config.yaml
n_layer: 11
head_dim: 64
d_mlp: 768
norm: "rmsnorm"
positions: "rope"
rope_base: 10000.0
rope_fraction: 1.0
attn_scale: 0.0875
init_std_qkv: 0.0372
beta1: 0.9
schedule: "wsd"
doc_mask: true
Each number is 128 + 32 x the weight over its row's rms, rounded and kept within 0 to 255. Layers, rows and columns count from 0. Numbers have three digits each. The size before them is the row's rms in percent of the matrix's.

# q: layer 7 attention query, 128x160, rms 0.0751, rows 65-102, columns 80-159
# k: layer 7 attention key, 128x160, rms 0.0692, rows 65-102, columns 80-159
q65 139:055137169118170107170107132148140181166125097127116165080150094142213108154137140098075196122155185149144151137076141108100188140151149194087133111091094165141197083157168105109128117109095085176142119116132097122129114145130148083105157135
k65 117:120079046124184112090114148159156100178123123134118157137071139086176100139133162137143135148180117150111123117118136170128151125130144189063119151169116153163109120163137134163077105147101181146123121145160146158139093171129109103191126167
q66 126:174136147142139139109130128088086112139100152193103030038149123146152115122099087118105134126163077097169133174143123132113164140109131121133145141148117107079202114163179120140134123147138132110140115178100115061160154103141103073064088083
k66 136:129081123187089120055079147125130156130175089076142169155110126064186092102148161135148142147188115132139135096115122121132177160147125179046143121190104192125075168116116083160129101109103164118155093144135098152092139191141123128157115150
q67 116:161116104103074156111164107145144118115122154125132071175081125157074156126114117164173095119101065134159154129145135139125113077069087114111111160188147114142097152088128140074129129122145201112129111141129194126129126167117133152116145118
k67 140:162128155126113121162119143071146106120133143128138105093136128101132138106149130128081082109119155099104133150147148137142095166162141087158124089130106125095146131109121125125136131140178057087146141101133086038114148048133129166070099145
q68 061:129060069166203072129145176099161111218151151160110144158125081152147084170166176119129115160173128122162146126130117164123199132099117131092169101117110080112197108189130095142061144152122126166074150130117101093173106122129084122133131116
k68 078:073158148107102101172158127114117179158155116119095115127140088120151087133118114066098153162163112152143166133066057112102198125106142115109125071122038136129167097153152062151090148138146083143131124140078165135081124149144110164091117130
q69 112:138118127188108147051161149071122152130114136138125131114133120110112141102110122107129129126124124089148107123217183141129117168131119165138091140113189116144089151102128172133181103147093132098099098127125092105195168100096111096126114091
k69 094:116067124163122118137124168128068082142202108221109154132106139086099103094095115150132096115156121144098140139125080126108130147152135143154178103158109134183131085169144172121112142159141119153045121123134197138082098095098109153088187078
q70 091:093213130145107142025113104143080150122124132160095136121105127122135165150148136133095110129136086083160107170146161153110177127116141123131070128148204110094101164123144104119153144092117177126076142135109105101180102124163122151132168082
k70 106:120114141200121073142088165134117158120207108177174141161144153097091122101133110149120120117149151136127172144143132100110155169138126168144157138090125155139087107150165126082139134097149088142120123064122170102122121086147127146087189134
q71 062:169124129101104178118139092116106121118054121119102146137141130099135117059102109118129126113093115139121132122191134155151105124113108158121128138129103133189142166126088185149121123148112153103110079171118145146111145147099115156127085121
k71 058:152150070122108188085165135172124144116160170112180177140118142121093149104094142155121134098049168104120118132104207110132084093114160113152101192146155104106070140102144155040142119082153092143107129077140127115121126111129172157164132065
q72 065:117132146192185144081129181115113139139144102173147058085164154125107134176136129120114142159138144098127093138145146121109140152143130111160115132149175109084134123122155108132118114146160111104090136105135111101183120124144114091114147124
k72 079:114090149152142056111056152151113134158163144135107135136103091113180067093149143126119118148204070147124168134088085125153195176105131162062141110151058160166142128169164107163100135125140130111163116140138147119117126144114088127102160149
q73 111:165147125159100148047130072112069109094079155189082123088110141152119148143131138153075103130145064089159079166155159142126145145145106110091073148145178091093139173137152125134166111097117126131090112145107124094144132130158122107118118096
k73 073:146137124136153155148107168134168146107128135129175155121109157126076125095129129145137115122069195087095134137162179097145121116147192136163116134121145091103064125133160154097128118090111096119159154053160103098128130083146153116111102107
q74 079:164141122113082128103151017178089128129080138147055091082127177148109128132158132149073116136147092133158101170156166113110138127107099150095117124104141124147126123150157131075144082117149121075106124160129133140177163114070142102119181156
k74 056:175177132108116135154169161136124119073150123151144126114148170191090165138130091175143138121069180065139097128129163125138083112160115106186130131092189102101110127102112104115167125077113099134128148057102102117146130143169172110133110097
q75 076:138132160090119080164134136140162152112132146092152166153118106098149087118130157080160107129131147151118154122074112100115163129097118158091147109093052151166107122141147070108088126120118129113158111108128117166058111164122172134126122155
k75 114:137177137078078098150169056153098124104148105113119092101110129153128200162090095190139123130122128136160121086154138161114089107125095073096126122121163146095164155094096130111150120111149137091118110182124153136165157110146113178139158145
q76 108:091098118107069123165128178095142165138160098075207150169097072096130117131111135081163149105111175171104183134113100104128127129121146100187169114138088137144125093125141133124153178128127159146152106098106118118067137111121161136115073080
k76 065:128072127152173139126105176072114124171096136150096100143150097106150069128130147061158124093158131158095139125136074134132131123117124158102092134142057103149169119147134146184095152179139132130144140160123114122125090114137103134095102141
q77 089:088137149177147126105080094186099117093163158149170100109163146152095147163161099151128133131086143132132138090106114144095154122167095116147128172126213149104145101098122066088113156112117071131122113103172106142160142116139107091155206121
k77 114:042158123124160102124067157153156173160145148130172184189129101149142096126140180081140115166127115153117124160104142095127189153100158118113131107100101153216113103134175144123099106121088156149120140097140080135134073144099136117119135133
q78 092:147115138162096104139182187087201141165162109124146180169155105115149105096103136127158126134137157131124143114139119117158121113081177152120143105079085133154086151128119146149113130176133121147095150098092101118087126122140150176125090124
k78 146:119113083137069115091116123123078098075132092168112094107097091072113185151128089134158073135180075141122123130145101139119103137190079120118148149126146161111132136151143088116158143114119139085094096177132156145101141136091113162167155156
q79 115:128138144165165151104131200115086151113144084188131133139171127060146128114116128126126145117131148133076144117143086122127106158159139141200183122121114158089125079131145146147149156140124060139127178074149051091120140079164155124077105116
k79 077:125088095134145111104097140099125152200128109130102122141084125087211080080154137110133097098130128140135164097103163108159152129135125176041138154157111145145116181148137146160123105114119129098132097169168169157164126171105084111134119183
q80 100:103118227176145049118095137126104132136181184184146112132165082134091129077097125179143119105110184095156201113136100145157129123128144140134144102146157144110137116126155112140059107090140077119115125089140177122136132100182116134121140097
k80 080:080133151112124092084137147163161152117191138137147133060152139069166131118170157106084103156203085157086083157132153125094139132128144171062133095116134129142112141131134141158113097090124136142153135137145172198122135183107120119215116179
q81 086:115128133065179134107127166133121085158139141144114055081143138099136110099115129098191134126093128101113121154150153136113093170106106124172111128211154131139134052180157128114156106163175144136123127035152065159114132093106111094117103122
k81 110:160104169154149144125141114119089155152093122138157105111089168145131130059096124153092099118079177108171132088110149127137081153140191145045165066172146096096101155092113188138089083097129023180167145055163183137128156107125109131069131065
q82 095:174129111097122176134204205096144102147110076103107155142067092098126102097103142104146150101124064127115090123151129098134082111120134149143124104135086100151113099136145167124177150178090160105157121086126127145077139139120129156135100152
k82 122:161097085159102172139138087059074121168046087151112128176115138126169148085100132129199118056078126121128170098110112125175113143128082089121149154150107118074152137145119081142121137159101092117092119144119158082114108108143177132105120098
q83 107:197075096173121121114159156067135128134156099125194144187145078124114106090057134108148165137101127134107187083131127138139129137092151121157136095122100173139118148149095162161139167173108132141096083159061129125087157130164139144146103100
k83 071:119098110141175180143130173110128085188099157144081143144130105090184083134151155075180159150135097159130151097091102152154151126102122165113115131153081100174158094133164145165098109166126146109142137186133111141135088127077094134133145172
q84 111:134125191148152147200117129149132100129141117159112048079221098097168157081158160155089159125157158084165118122142100134147149181121124116147100115095140126149112135155196131145124081135113098164120153109139152076146096089136132073087088088
k84 100:095138085145118100080098132133123131165130135145115132075101099119146097126108142148121121120172140109161098135195169082093173125172189162080111127130143126129106147145107140145145117083132114117131112115195107193100146155136110126132106169
q85 111:103146101109161151100102116120109110142113200137062166124067095110102101103124115127105100067110102105124106169179143182142053116186178108135140168210147109189138137162152143165132108128148147160159146084128179178072132114109065140151098093
k85 105:213079174139170172121208112102133118099071137091169120167129206143121134123082112124118096104094201121105092090119146105107112199168117147104195121143150096110110150133131133139130149139104090140138180103137152122125144106198211085157073107
q86 101:143120174098122151141122112139113036111128105136116090098119077164105140129130127129105128122124117134136106191155122087115157197175128124129067148139155148135157124124131114099168142122058158196142134100134184066140107097140160053100124077
k86 129:098157098155135143122136119084144137120095098132114139082149147159107125116117113141152149102048161115137126160174137113116130129101148085138125105069145079125096137121135172124123123150145167167087173110167034109096140114130133094072099171
q87 076:093164160131159145103127061170155105140134167148124118087131163162118151189112129145072101096148094115160118135088111123104144122130112140102074137111174058174124142107150098127149111117161146110095135172151107126193114155139056100178151120
k87 058:129149119122066162147173120086073123061140076133124139118153146136074168122134115162115111155146137100133096145135096113107099132153162065178133106137136172043126136128083098099160141098163114130094122096120116078068157112134170161098079128
q88 096:124129093143127148116129130127159109174095136088120182089102123184144114100150102144098183108178141130168161192146073135084198112097115095131090067128129096134163144128095117115149151055108080137106096124139165110179198148084162068156099107
k88 083:133153134103134139142207102157116102099150160142135142133162056162087162163108136138109163168076162145064092181114145150163079135123136078208145081117102126133144100082113094122119151155170165184121203096096080112103108151099095125130084098
q89 095:184131105166186165115115177079120078148129146168125137152108116075137110116130160120139122085139086155144186141182145113148096132109135117108115112175101103137089133145141146169133112160105216150165115169095144158094115153134133197128128137
k89 103:165101162137109200112149161063101115105115126186070111140181126114129136131104102093101164130086104121130155124116084121187103147177138173196102125157126113083121160141121092148114158139101114124090171090128145112099083138114187136116122079
q90 095:189134121117155166119156135152163122163108116081118091152095181169176119124114111084136183116166115102126141226173103128104147133099123125106081129145150157091129126150145097100179160153102121136143111115130128103187133130126165028156149163
k90 121:154117079093137156095173106130101088130128183151146121145134080110103176099074130161145104079049134129141123105154162099114102160116106067154067144166186102157146134119172147100168134165176132124105212132127126093105110109142112162077137084
q91 097:045168104139123108102110056129115115128103150077112185122076123152130124178135070143070090096130111095135141153114157146126146102129115102097082145123162083163153172082083083149156185106181159087135126171189143171162144171135101121193175137
k91 065:149166143119071167120171126133114134052142135133136121179177157106032162162122132128108123161118144129114087185108113143115076144153116071167139127124101158083128110137132101087162174152129112125105135102084100116083107088173172154109120056
q92 111:189140127069146175139111030153102157113129063103104188144128146130177160142162121106120174167135135151099125099107140139152130135137095163074155136107130201080145181125092090082132121112100152120146162176126168148163148162157148127109179161
k92 130:125155087082162107104140113233145099139127170110171140151084112151089130148144098163105090122145097118149129151145150107088137123060123112144101160074142194124121126123125125119153150161176186127109117129118108144159114081167107117162178115
q93 095:069159122145155101108086091175131153109113105190121153105131143112163170207144107132091098108155140122056100124032119125139105114153151143081143163131158133109165139101126098091095138120162119137136180126163084104129085149156093166127169141
k93 063:124144123136088119195145139127096186095158090106166125147112157152087129059140070130130065105180147123164137094115116132088140146104150108117146157117103183083095161143103081120171184105132092149166092060133113111102172108159174151101125116
q94 104:080174151113161140163207152128178105128140124052120117107124186155159126136089054137140105135089171146093091100143134137124113092097151136149096162134150081161140171081081115159165143231107180104112130121150072128155154127152101129168123163
k94 072:141147082155043142131110133079073101037106105143129117159126125114084145163128102148138123137121116091148133153107085135144096143155100050194150124132128175102140143141105104096126192134105133084088121098093107103089146109096144152102115076
q95 093:087109086093087131132171136111156113088149112109127149102167170078139152096090110105133106147131109140159103056133111177161076061044124129117158165134095092163092143150121143180133057139126134086146099125133111154101142104133167173115107150
k95 107:165136150086156148159110168105149100169074151118132107125112129119158096151187088106117138140187102164138165128112119162122160150238149180106153122140103130094146102160134119148088147112075113102105143095101218094155105094105104127157165078
q96 110:065184153111153104150176109120076064132089131107135110102158096133092129146136133124122154165090128126109141099079110112108133134104143141167149112133146117180123175116170065121142173174097110134133121092171096117120139100175138100122165175
k96 086:152184107117121079109047084172106135126150101145161148169110189164141086103128116146121096127171107136170133135126108127148107173147148077098150137126145160141126158117134135135138105133155152093124093130132104117125101103095075162113138142
q97 098:169121173085192148117157125088068088178119159112120054161144115156043130108127131117106141152080097153161197101101106150123100127122107118215157167168168136118153141118153074067145165145126116144103084060159147106145077140175129139101118094
k97 107:125152101135106113155082101109133110057118120126148094140118134227131149106159135148116137152111118122106108173126117133148120179129125031091168093121141075123120111118098122083154118159105133122108147139165117072075141126133146128136131109
q98 100:093134193136095143148094145128115146142130176087137134112062121188121125186117123167079092129154137108184128178071144116105165102150111127126087104120151105086177187097147101125148168119111168190148168155105173074160094141165086140126109104
k98 097:090140099167056142119136134090146180050119083135162137114160135138078131115120164118164141117188093129074110161168098108118140135104072052204105091105115089104113124134101097115125157140148131113117165083125064112084141102171181132122076186
q99 108:116081087146107143137188157097201108120152108094102174152106098135148159089131135089114135126099106061141146125114136126191122122126194107161158182133134136174087075129140135127163138195175123128135049053137139130116052165088121104127186118
k99 116:139137156119165127115091130093100126151069118140110115158129131150086156119093119128133099137081138164125126117104129153104147120116079149117127122114126142134140129159148135153136145139081094119102114167146127129088151084132149199122155123
q100 099:152137032167073113112136175109119152121120114093137159150111148118121136084077109101158112111099117120078116077162131156136103086160099081151109140110138123110113106096101133154124138169102147124159121118110189208118129109128118145155160142
k100 139:095144126147169138096119138145111101181145116125122168162112166104188066134093109119117138085163122167157152114041104094082164153115126167102135126111056191150172107156171116117100175170105146118132088133091168122090099134165158178099126122
q101 107:128142188131076115157124087150083141095129138157121132108132102121107149124166179149114115154158086137146114103100086097132174127164096155086141134092114147073110166138175097143069140025068000122151137153124162119098084136192135137121142133
k101 065:090129102118198069123089111170194143184144112098140152106119116119184115146135179132145143129151109134123151119162185143079168100129124140075088163114144101165100124113131150105125080119138169133121121149152143163196116105125094099193147189
q102 112:117103110164123113130065091134129144104161122168108152091105144198172156179148153118069114116139096124155105150063120118136172086179085118129094151111162089100169128140120097142105150079153128155112136165121179105129093149198099127125143072
k102 110:078153145118138122171141139131152124081147126040175166096156126146069098097134154156135154156203163137091117118158125111046154130104140103154097132097073139131127079168137113104132151138130120203141136125097062078100145090123163150164089182